{"n_layer": 21, "norm": "rmsnorm", "norm_eps": 1e-05, "attn_scale": 0.177, "init_std_qkv": 0.0544, "init_std_o": 0.0, "init_std_down": 0.0, "schedule": "wsd"}
Each number is 128 + 24 x the weight over its row's rms, rounded and kept within 0 to 255. Layers, rows and columns count from 0. Numbers have three digits each. The size before them is the row's rms in percent of the matrix's.

# layer 17 MLP down (transposed), 256x96, rms 0.0926, rows 219-255, columns 0-95
112:096128189125138129106126122134113143120100156141137155153137148172144123058117137154151142115101132154125105141129168121179134156071176106110112182138141117097116150113123127136100116145123139104133125144140143141076119175082119170110117124122154151107123138104157103104106107121145134117
103:112107122073145120146086136153097130154135155139078120132156162144130143137144146145172104118123096116132127106139144115152112114094126133097128051117133154133146123102162118155130133106160149108112108136129124140086134107096115164142144094194137146084144101148136159137097115108092141146
110:144117073158138153103153132115157112140111137118142150132149109117133140162106144116131139135119142143156087142096156126169131125131128155128117100128132120134134136098157090149149133172086124125065124164149102153072121107109147170132135111143104099131125162082123175118174131182141138107
101:142104156123162109079090145131134144111067114166149137116124103130077098098150164135141133134122106120106102092116084076187138085146108120130089136118087150099143120129110104123109107131113130119131145184091146150113141121135141120105112110120105131120130093102123139088139148153135148122
102:127155159145117161145098121144146107111113076151109103072125135125113099099091094116143129097106114154096167128135139140103091147092141135111127121178159127135137122121154135125130155128083152130106150128095111136109130108127152131118102153148165160115132173121174144158097085161095133086
093:088135132083122135158137150127130171104141064136132155126120169155116124107129168132132106134100084117127126149106158147094098125113145105118135164117140125191161133117106097102091130126132129157156121131116141117138074127114090171124181157128129116106099136174130125085139119143149118126
096:118138160126122133121162132125079139153176093165122129091135144146116132130127094152141124192113114087110118139117139141186121142094125129112180126101115127136167124158136080157121106131119089089083145140131142148129107142137095160120185152124141130147121147135126138155136171111122090116
108:128168121083140146163151110171105151144169092111119177116111077156118180121144138131126141143102096109125129157141152158135145136121136142165148126123143156174120127131124111179093076130151183153158136124131114117157115096117144142113159137132129130146118118140088096111141146107162110134
097:123120154088145168126098139124138130131175125089109177116129099131106098150084145150115167165122108107075124137107135177134127110085131120154120086126120143100164147108128138163112138117147117146109081131166127118138143160118143170141079098127146115149126097104129151098102117129112102156
097:092148126086184136124124112143132171145140103088122166120086113159106148097145133102141108116166127095140167142085147124117149126111129152148105121155118122131147146152135108128125135108124103160118149166144149099124112178114110068097109114143141142134128145090090066137116150140132115096
093:126146131107105117140098124107135124143170181141134122092125121114097103130145142076121112164139118119110123171091091145124104145090121132139144223139134127134106121124115164166129130112171165136124174141147130091136119144118153153141125099133155106156139096132126154133119099097087147141
100:120114159149090117166123151162130143154201109111090120082142122143114151132143164132127159103106132125146103096117132128136104127124131132128103054113115127120097150148131135101106127091121074126163162115114100117087133145137109130175133137148093142131123155131099126163124147144081141098
095:144122137130181100165158123147114096124158120120066117143136124180145091191095138114113141095133142153152154125164113134137145118099126116105123125105105146137127114174128118107104142119103142132167128183141118160152136146116147140173149180127129130135144161134133098170171131145137142112
099:131116104180084102136148084122110134155112117126155125075146089140126149137130127128123121133098140139150097140173092091103104177151144110166085093172158117178122137099116124124105149097104160122128115124137116096094137120119117131145112136151146123134139123095135085141066136144122117115
099:112145080111120107103078109150091136087171159103118152097132130115094145129139116144159129109126140105138125116131087143098079095105157131154115119170133101124112132120141121112134147149123121172164128120159108112134094199155142128106131137124131111125117126159093094113141173081100107127
103:082102125190107141132156084087097106130134127116121125105105135162153152151089153095161146130144108128109088156138103111118131170067157146151103070173109119141133150123108064140158149144136140128128116158123133126123117150127137121130131118109152115129127111108129112151118146117181120122
104:140151133147121155150139138148143130127131111116195184131107133041148169135116164165130099134137121105161186114131123096133130157138129120145123159143131161146110140153126070111141133154158110118133144121102131145151137101110135114127177129119131109159112141116096081118130144101110154129
098:070110114144118148157139134106144137177165087141108137110120123133160135132152149125084109136105119152149135079108146138118115125110132131111119128131151112136164169099141134127142097155174094119131151127158129110160145132113163107131070112152119136136104160144086173083149111146125067138
088:139112116130171113160071107104081106110181123110083134132136128131090080134129184115142121098136097145087098112149125107115122122145122146115145082156143134154104117124088146162141139145135125124101142128138158135158083144129134125119179152139106084168133145150147088116128144107126135125
102:152109134141132110117131074127145112121122184136095100116144134179128169148177130140128094145139146122148099113117101157122151140140117147125128088141098085116133151127099112144162137131172140137101167153131112122091137124171110133132129100068163112122131118124177100121109137128137135061
097:149171150152099157152133163120112155150139099114153134135099142070118137104136079154169108092129087131138168116150143110097131140123121136129140127124149135153117161124134112127159172148149104142153105130122112148148127143116193090103106135134108107107153130129133117091081169088128085142
098:196102138155113146153129082134108144139110148088131156135127127087137116169111156116155099098126152118092109162112158083137096129147116129141085169153095148102126120140131134167155087126106159154152145076097160133136107132104131147130144118132139122160138112125163130125114128122147116076
109:115121168125107114135142122141126134137139124151123124145158090150119129143150131148144185168104113126112139122117125125125139104096145124083082225116118139175166141108114117170124127141121143076113099152164137165120125123151137177132103114071141142124156138122119166105152123124125122126
099:119124156146119162131119131098161150150102124113122132115042128110060153114155176113105139165137142084147125103122118132153102109132117125097135157116123155140127133134108159103126105156142121159113114180135153140104118116147110151136123083077101123129098113142100132136139143159080111117
110:163132126117106108130123142132129102127148151133166115124123140127109056154141143126103084150146134127135106079128132086149103133139126135142129053088111134132106128164143122145147127178070139144140103089127154172148112154131162099067137111140090154113133130133135115137130159137126109109
097:134105127039123108190138115136112106116138125151120150124107118134125128120152132138125161154096147140141110150150155120119152131138144133126171062157116149116141136150090166078109094149168136103133136159128090133147100145138149149118136153126129129113149092110110164104148164121109167146
097:122135125173124102193101108145134112138140156103126145138095112084131134135115083153112166131149121104183174130133109118131115117157122102127126075141144144090134155116165135128108146128114127136140143163093131153133145152133167130118126159115107118096136121063118111178088122147162105124
099:157123091114127137173131118166139152148108141153108133126136159112117148119059130141138156167132119096090125171147145152079150129160137075103100142132168133175109125122132104153140174124124131136135143112108092152119115114120150179091105151135138177115137110163140137110155119113143128148
096:148137090164122154108109135138108119129128105127089146151136115093155167156148071121139164160094116130159171140141168147195139115111169106146120067141122146126142134143151118118100126127144136133116151100132145169112153127135099088116105125166126120121158151151117098140149091127098152149
096:101117165173135130137109125088098099158147127170120110118105148138136145125140078108055104136109105168151135155145161106113140150128152123088146147134135081154103145119131110092126135105076149136128151123134106136146133156166115071132117125128151144129093113147117127101130093109131145172
095:106141139126162112146105126151087103120144116092100117065153111140138154064132092100155109107118093131107137123120134106138115137134110139114154170147155112089141142114152182101101104133131143165164144171164168136138131135092133116141141125149127135164106143134136126158104086087108107139
087:113139121170146119120114100124113135137105111097150132079166093138112176118160111097118121120121133154081160131161168104167126147168144119093148092114135104124101157130141147146128110114108085150126114148156162134120144134145119131152149130142154112101137094109182079156120086155113136091
094:160120106162119108118140102123130130118119117146124134110124142138125111179118133136129157131137117117094143168139130125085114144156141125080164084129138122138133132116126173103127130097147121169147139118138085143143108151115144118128114107166134120134166111164145150081055200091104087105
097:132128125109106154113112102085124068182095141134162110123155118119152093116152114138151097109103093131121077099107087133104148160104132128147120100099151153100133101116128100114127165132188133108115097128115110101126137161123138159129118109133115106145107123113094087115091093091104114132
089:144117129109097115108126131140099161173145078141089085105173123131092145120136121087131147121124081088105111121131159136098161148144155155122126119148181100164138158128151134120126151121107105188159146111178128097129107150139131129122120137119122085139107112141140122142179099101142112132
103:107140169151126131104157067116119117167097155135145119124152128132138112129104126073127099100114147130133108075113108116108136164110146127144115036122162112183139133144096119112161144120087144111156137145164132131121114117114113103130114151098112130122142132134163172122097135133124161128
102:116107117103158177143162127080119138113129154134136079144098124117117124105138093125143087128111133117130164079160143162118143138110096143139134092161126086164166155146123129152107112138159126131129096120120104127098136090138155086109132087089135128117130170137125137147137063164112123148
# layer 17 MLP gate, 256x96, rms 0.1, rows 220-255, columns 0-95
103:144108112127179148124127125103099139116134145097060132121154149107147137137121169095125127149107084112108133113102161106131147176114129151141153053089156106147131149126099128150136152104140118121109121096113073104132141117128134150159148108178133135121123156105149109137123096136095165124
097:108179165132124081108127143166093108145131156133108117192149182109117125123108123130176168097110128144144130085147150118171124083134114098115161118084161110120130104142134147127142144127156139099161136133147121128099153113151136107084144158108125153125106147153132095159121132119119133159
101:114145135072131082114135104118112082117088117147127118108139144118151120143114092122129112098167140158087120151103107153133087162086110133145134181115179143137126085151130103162099157159120125111140121123139137102124111163116133144126154163149156155124161119134095097150093123146172116106
100:150129103134193100123097118138142108160127111148087114154110119104138086123129138150167128133100123145100144148129095117135122152158150124109126118154118144121134107101150136168118122109126111147181137150152137125064107125135135081160115141137178077137131144160083123155130101174092127153
093:141109132136124199092113072123116178143093111130106140111141132161130136134139106145136111131127143136118062144152139164103132153138123108128139175153121111140119103120156133166127099102120110141162116125146138107155151121135114119152166170101106156143142101100145117158104153088192136130
097:129132109118128152122042132114117121108141095135140186138114146098104104145097126132154152110134118157170132167118096097112112136117109115115116084142075085145120163111094096116139120139139129129092146105095112110147126118115104142114101125139120072145124153086120132122091129081116143110
098:156176124169094114123107121145061126097119166133124163161082130133152135118096158161116109165112149164123170112145153109116128125110091097112142134185110117134110097111124125125155102161139141143091098117110143092132178124148129113127166134145123133145118148164159105121149143130115153124
108:134130145156090134125147107132122134113131094162146171075187113098080109120186114142126115129125131115079078082131158091120139084121126122149158126145127147142135117144117107163113117109134128107131119152133131097142142163150166103139133100129175119131136170178130138101149146150144130115
101:118109095153126152128116116123138140150172144096113133132181130124147124125112144135157135079128109142152157157069112129119136124119128122166141120123094089086096121132134136159143146122141122093107113172116118118142069178174148109100113128153134144112101120090062102110131093131131105118
089:107148113129128143130134156135131133124139090156070126111141118133155160102131137151135159131099176127159112064154145135153098123121121108119125148075127169177170142129143098127087160141098086123113125123126160168117123104128142106106127132117135146119129151127095085123115128083160101079
092:123135125112102111151132117146183112137127125127134133137143141120165185142096103128118106101162171145138078104117093172179112156133133150080174086137145132126159119119121168132134167112118133089128164145118120161118149161149103171121114149136136100121148131149106105134126137152096172119
106:113185125131155120133143152156148142113127077148109072128152083136166134113112141136151113139120124185116148142106153099078126146151107127162158090148122160155135140129154127153087119104109134130118140086113166134123127136127111137119070130092105122128125092112156092133170099149137115121
097:133132123099135165127123168155096139133158115120140156111114130104114137108126121136132142110121096163129139092093081173105111156085178064160095130132146112114141119141147109123125098175097120106123142145115067154136152141139117086115164103148145117119127121143114135137113129136106177081
095:151153159106166107128112148154116101147106147115118140115125099111102081108102144109169110125145115100166119129142142130127106131136095111099129154126178144110093130151146104154156094113131068106162177122153137118147152136136111107115113148129145131126151149105172110123172111148089063112
110:188138106105105098143071159139149146103092125113144139143157170094097100120096100115128141101167104108139127135124137155139122121101137161116119131147149134112157118149157148160125118171140094100113123089113141101159110139176123118091078109112133179146129157108118119128114106154119133095
097:115128111164085118120099103156112159142154121144164168142128158122114165123143155130120145146158141070150152112126106084121142139141098103123110142168149130140178120122168125173119135144135101157157101146126144119080159105139108120094129136092126109190118172146129102128112107153124111152
103:121114130168154134101170101098127152133136159174099141155114141158096142080116147139078113123148096140109146084103135117161148124133120104116109118150103131104099129126112148151085090157143115164141130085141137166135126079109144156158092110083123150140147112160148136139107127147149103156
099:146116128134142147136108104095096130173122108164163124180177106125083106127111120138173158090137142116092116129142119119085091116143137133097121115185123117144149110131128161116118122153134153095132122152101133153109127164112106143121124095127082159138143133081111080106094127107148151161
100:073108127132106127097153135135156151142124087148184130168087161090151145131117138138134134133136153172131122132176141153105125106135165120139136147093191099137121102148167121120175115175096108130142134110138163115113114183116123139115093136150126156143092135105120106110127117126144144133
102:087115143165158147128104137135153148164116079137112162110164109108145133096128127118108078134102124169122110113120146105127116163138192072149078157142099149111140156143112071142099134132109137105125129152102138116114151111142126150111141138098121127090153108123129078089136143138121139135
106:146144170148113154115122118146133114104129133105119124122125131142148122084084125167108150163140112123162161099118147111125099103145116147134142160141105141138131169169163117125146120191134133147174104105146118064091150159152104133140113148158097076105111113108155115104117089151133104110
102:075155166165166139114098136131173134123076136094112109166128172129149104110122118114136131114129125153108113118123147099118167139124128155133059108085129115162116093123125102116140077138166121082123119118108108125155148132157115104130143162117112123155093100122148140126104120142167100131
095:153129095158136162183151130106131141104133106125116117108143134165204145077152144151137128143151124100084163160067117152148120131122135155130109094107142121123135119117115109124138123168111103136127099139067110128133149113134162107118170092120121117102172112138112136150140114147129128089
101:106116154197111101135122135128093125116166112142168176124123123149139126158161141147135109094107172140138123153107155128166115115136113111114093118076139141192141130162125160140101105082109121111151115120173149133131117135121123103135135155127114134121149113086107138135129167162123130186
095:125086153130118124140113121152118094126142114148126152121123128087105144093151120111111129106127128083182166128113120147106124168151142160169108112121086158119078136112159126057157128142105110156115138127144093090115123162102113106121131132172146101106145093118132118138141087147116150079
102:122137131130124093086112130146145119147105102157119083142141125112149118150101168115125101153116159139112134128098116148133090183127124119153178191129130125173102138132125107111126136114136146156153109112132162085121167137144162126141099122137189169144124152121198115117158145139134141137
092:169114148132143099157108122134132111136127119148129140108105140166133111141139119124086154126154077108123108067180146110133143171109109121126132138163118120132129167111151143095159168160117137160107133177139122100083107157158135095159175156120151129121110166155123151153086112116149126123
102:144139089142127114125106095112103127118105108134152154133097155051127124146146109139117103124125115126101109103100131145129087126135182100117121090165107090107077106126128128137137103102130139124108143106126141167138138150104089041113147117155178141126153145115120100143130129113148113118
097:148158128137085148161160134144127119128152158120131121148071108115111143108106118115146116105138114122119156107128074132075132118154147107114141184135076080162145125088111152143117139117088123119093122181102111092114149111164164109164114110140133142122116129124162119118104127132170119102
095:159113134112123121124166114079161100109126165138128177173160106131083163134129139133123146152167136129142191111119104137113136144143117154146151129119089113146130168131155178166131139112103100109144114109152104098109146149083097092124119104115121126075119147108110097118152128143156125137
097:151118085147100085112133114116110123112110135126121140143169084093121158083160144138139166129092141156107099150156098132164167124105098159140157150142145083124136168151104121125113170106084128140130148122145150120122124156150105148152148130154157110136112094124140070128124129115115150180
098:168122158114133120159114117116118108092152178187123111138119155099153120148107131116133144134076137143151138125097143112119115112101098138136129142097101139120104143097113123105126120192095152129115125110129103082093150141140103124133146142125117128115145149101141149119209092128127084174
098:143186113156149111122133170137124131114129129134118155109137115087104125108136114120071091133130138128111122191147176128099076103127099160115161080126169135127114140099110160133093102131123112115138130096166107138101124155114125119134119127133102152090124148123121133154131101082139131067
092:149151143110166134135141129089141118133134137121081069159125161149117144127084132095127066141098111154114108144088164098121146101119136094115113096166147122108113114066126117141135118138115103132105138151133146126143144111104100156113117121133144159125093150185124131156161166156162130135
108:156179130116125119133080137175142161130159131131151138144116130101151145104102124154143188139156121143119152102074129160119174096113123139143134116128084140142143095154146131107150112122167112134151134119124116109122114135119143161080124119118158144147144156090122077169146118121138117191
095:137143164116136121101100134139143084109101124092137154117118173135134158136147159149127124118149105103114104126117146135128102092138097137152116103130122153118175066142133086128114122167159142159143164075097174138134170123120119131057117100104154141098128125160147124147094135132148125120
# layer 17 MLP up, 256x96, rms 0.0998, rows 220-255, columns 0-95
102:081118144127072139195119139119143179113142115122136100093104102167104138118112099133103111147138161139138124142149110123178112111125104125144098123170133160088157129108142141127155122114126124127146130171157107132121145127131178101111104128102153115116154130168119128121157121194136167146
112:147145114140161127091125130089163123104169136050106142117156134102079094117131141130145137117126145111173107118118140141126147139161103137126121132127158148131154117148173178127102167089086158108122120170122138163088174109110152122146099090136140097135103133123119128138142127130099123108
101:111116132129119107152122136110135120133092068104114127130053153118135101117149110177123106136121125130111070116077148149151114113141158140159117113102152119087149156113098115088143109104120162138123181082077136147118143110144140093130130136143113118115157123158170135113155131111111131132
098:117127133118138131093144116098158107144138109157116142141105111124111141094071097148080131136123103157113113121189133096128091136158088133132144153103132122178123114107131097128099113138166115127149111125199096095129124142157150147111095169094104128117116137136134142169128105129114152174
089:163135152173110137130137149114130112161103110144176127126083113165103178147139119071130160122106110167091131085154136115131133111103128120139159118127147089127090129117154100178148133129124123117112160152162138136132156076140147132154138143146141125135145100113160117189107107095135113128
097:151121112148099121119158082118133129132108100142147139073146140156132100134101125101145062129133142146155114159128153096148163129167175158091145138111101130156114094119077126124120107121125102112142119159160115137093148121133117125098118132147168142111107147066141154175104134121111151150
114:115153128133120106122120134162123131113089126128101120126115133168135116147109146127125098148157136118099137102136118102124111138117137071063084105162153078125105063105159154141094104118078120142122139100133110125130112115099158144191135147130131125119106097127167163149087119121137110156
106:119131097127152137100094143113126171149139135164119091138116154173129129159083137108143152145136127103149179171085090147104124107130138114103135112090144158121161121110120148110097120136125149110128135120110125150081094100114115136142178138120120067145109107164135153162098097154144117157
096:135160114127134129118099140158147183129065120090126110160155142101141107117109116137123101083110154145166153138154131117136079095142132150166096137133144109157160142138085097100142146132158160113131117126164187107154088169125110108098115137109152137134126151134106111131104117112161120128
095:110122118128118155132162101092109140107128106133141118094105112141164182125123130156077117130107082104103169136163133105094125151153164122136132182118164108135152132057092127141138130146127107078151103136154119143101134147137134126144115110124122088098143119135096153123108119135187122116
104:102107130113123169093135115126093182121169175166095124132131107151091140127178141127115158135108155104097097122155131125098127135112141144122142072147117168135110144131140115099109120104127139105135154115117102139081114135108128142127107089150098149096171104106114142080170105139115099114
109:138129147129135120118146126098146124152124139092133108133102103098126165125147106130119149144108163077160107119138124088165145127079137143163145129142122119133149117127072065131143135106146144158148151172125066099124135141154151108127116135144153110092146123176113160182154112116169127142
098:099137110082135151161100183179115125095132114121162120152111134137152117134156142096159097093163121102150126106108175130149110141141100167109129062147100153112144133149129168099157137131118105130133153118147106151145119126121128164108159158098139124126141136166150133144153120172114145157
099:153124135152087168163120111116137100089090091104110151161156137149122132120064117145106133121165107123109121110131129108137121096143113121167120136120130137162143131160160149138125160140081169128134128090130161092099145131104117109113148117133151110131126081123099101120170185149103086126
101:185113129114095124106144115146111123160145102163078103111097123181123135160180177125118130152130139114130107104158146126110196156137089111141174154146121152108148125094127095137074128131156144148125118146153151121133134137115102172101142123140163157127138148095116124120140113138128120123
103:119108140129130128117105118114111127107091157115099127185166143139161103102092143145102132149164137150134191086139104116127121136136094130128134193161136130137079154116134105113123109098137089086125166151127165112143168104110103132140089136112130163140120180114105165145130117125131138134
100:152149140172165156144125147116102133112142137162086162159094059149149126138092072113107111132116153129120121143107121138153131127138127127114107175104125157129126117135083125143160097173134184139140111112143093113095120091140161106126134160111121115150132118170128103113092112132101114106
090:077117093090123090150117087128134108091138160094149127124142114146156104082179131132157146098151076102130127138114153133144121128118096116147148107114166150076147117091157143105094117137118116128124155115142127109088125125127163171139154163150151133133152117146114144136172134088133115153
100:151133115164172126129121090134126136139166115128104105099110109091115172106093114138091120150162149141145124148101128103143114124125143140095097119140083134098109132134133081098098120138172133144140133140106082162136123152137150146166136147135097195120146105150098176111098118130085106131
107:083168128163131133114111166168162116127122127126108134104132139175151124123099114144137129155105158107153123107130151131097151124118128150140135136104088141144131190115103108101125119099177104088119154095110128104102112143163098169166181167128143176111106152125122107164139117132132135119
108:122157097081130121150113131108123119113137121170136143139159173121122125109136161142158133135168126147106085121130101130182172106141134142109134184124110142118134140109086128117086119121129153102128130154149090097097086109109104120128145155135137145159099147150133144177180135165145170104
101:124100126132108166125114138159112150154107143148153117141122090153098138177115139157146135119120108105129117121121152161140150149142108125147106144154168114134137122109120196151128118082105121177158154102158107057168143112104139140129139081138122132119124121103174147082104098126158140136
101:148106129123162086086130127138128090092155121149156128152158139140150143165138111176116143151119116137120159137151123110151157110136155109104131167083134136121139086156086080119131099110134122104127140125145177119152158149121147078077113099132146127144148134149136101137082171114152149111
104:137130122112114140138115163115113141107135118115113125178129132141158135167132147066139139132114138109150129120120140180163120132078143109112095133147128096091099138104111142137116101122135100117085127148159144191096095095150123150132125121092127099152060151119156151135114113154167167117
092:085118093158164133126146179113149164142182159088122121108147082109121137140152114104171142137130137147150135174139138128110140134109135140128101053131161146140150116121129164126152151116134137109113144139137079144139127175105138099143133151138158130114194108144136137117137123100140095137
100:130146149163148143163144130148167150143121106126138110136115159128117096088166132152104131142126143137134103173131081140135112109098154145083097151154137140153158092091073115105088140132142139118127158131131113135126099136128070116116121095111089135174132136110098129127172158115117182137
095:144110154146118103116149090087125124093119139126128167129115120148186128143132126143107142131152135092135105105113122111097105133100111113137141197123144139108103119141116103134150187136175142172107101133117103093121142195156149135119096152107104083151091118096113126123105155140120120134
094:124155128158154111110116131173156168078104103106137137140132122114102121153121194121125112166117134108103137095129120106080161100105133174113159096092114124149112137120110110150148111141144148114124151147115131162077170135153142133173088101136096129099128100119126135115174102136126104133
095:150097111130123126144179089103129138130111110126096127130138119071113102109091124143173155098162165121119095106126121131112130134115145128114132130084138140139099119121120121125111101141165156130130052143109119119063058124081109133113109128123089095122145132116130153121135129127146156093
096:116132124118117176126122108119138135124100084111094167155089135143148127148085097162137121119132150114145137116113136146132126133132097065132107146158101107125091087096061136115152135130170113138117127099104153161125158114055156106134153147136120126167156162137116141111133138154122114112
091:145136139149148136115128121093158101152138156139114129123150158137143109173119170177080144129137126134139119139090117175137093116094161138145114134092133098137115182134156109152162130100190168138116136163131160098162138140134117124103093134141127080143115128101091161153157116130116109127
097:131113067159106140109127141128100127175179104148132123091104131119110170110143137170128123146141123162147123130146118158140108060154148123148169112180107159133101141143103118149113149139108139095141148178162102114139164128154130094132105153128114132111087113098122134122134092125147118155
097:131152146168126167087134128119156118174183079113097118139137118099089133150133135114110109104129158096116095152120151133069119082134100099131102162094131100125118144133107132111103108096141108065149134114118163157164152118129123129114130154107099117105123102154142135135111115162145105114
087:147144143113125100138125106114133119115130158098155110127157124115160112096129136134188133076151123144158114140174082149161101162156116119145134138147172153110168161155103129126145090135151117107112113205114136132160139116127137129146090121104148150136152117111136117095168138162088141137
102:151125140139102104143111151120174081104161164125146135152115144155126111154117123121123147125119092106128164118129166136095144124111145117138158150127097118100129104093159129120115136155138085100121126096084153079121132144147132167108174112167121099132128137113061068121134100106127093125
102:110118121117127146176081145120112087169159147112100123081148117162170153101134094174144143146124105159161122167124108125164117129101114130080154105126105141149112141104155120081126129131123139056128111159135141118102140154162129142138125151126135115150132131128071136162109144130104131125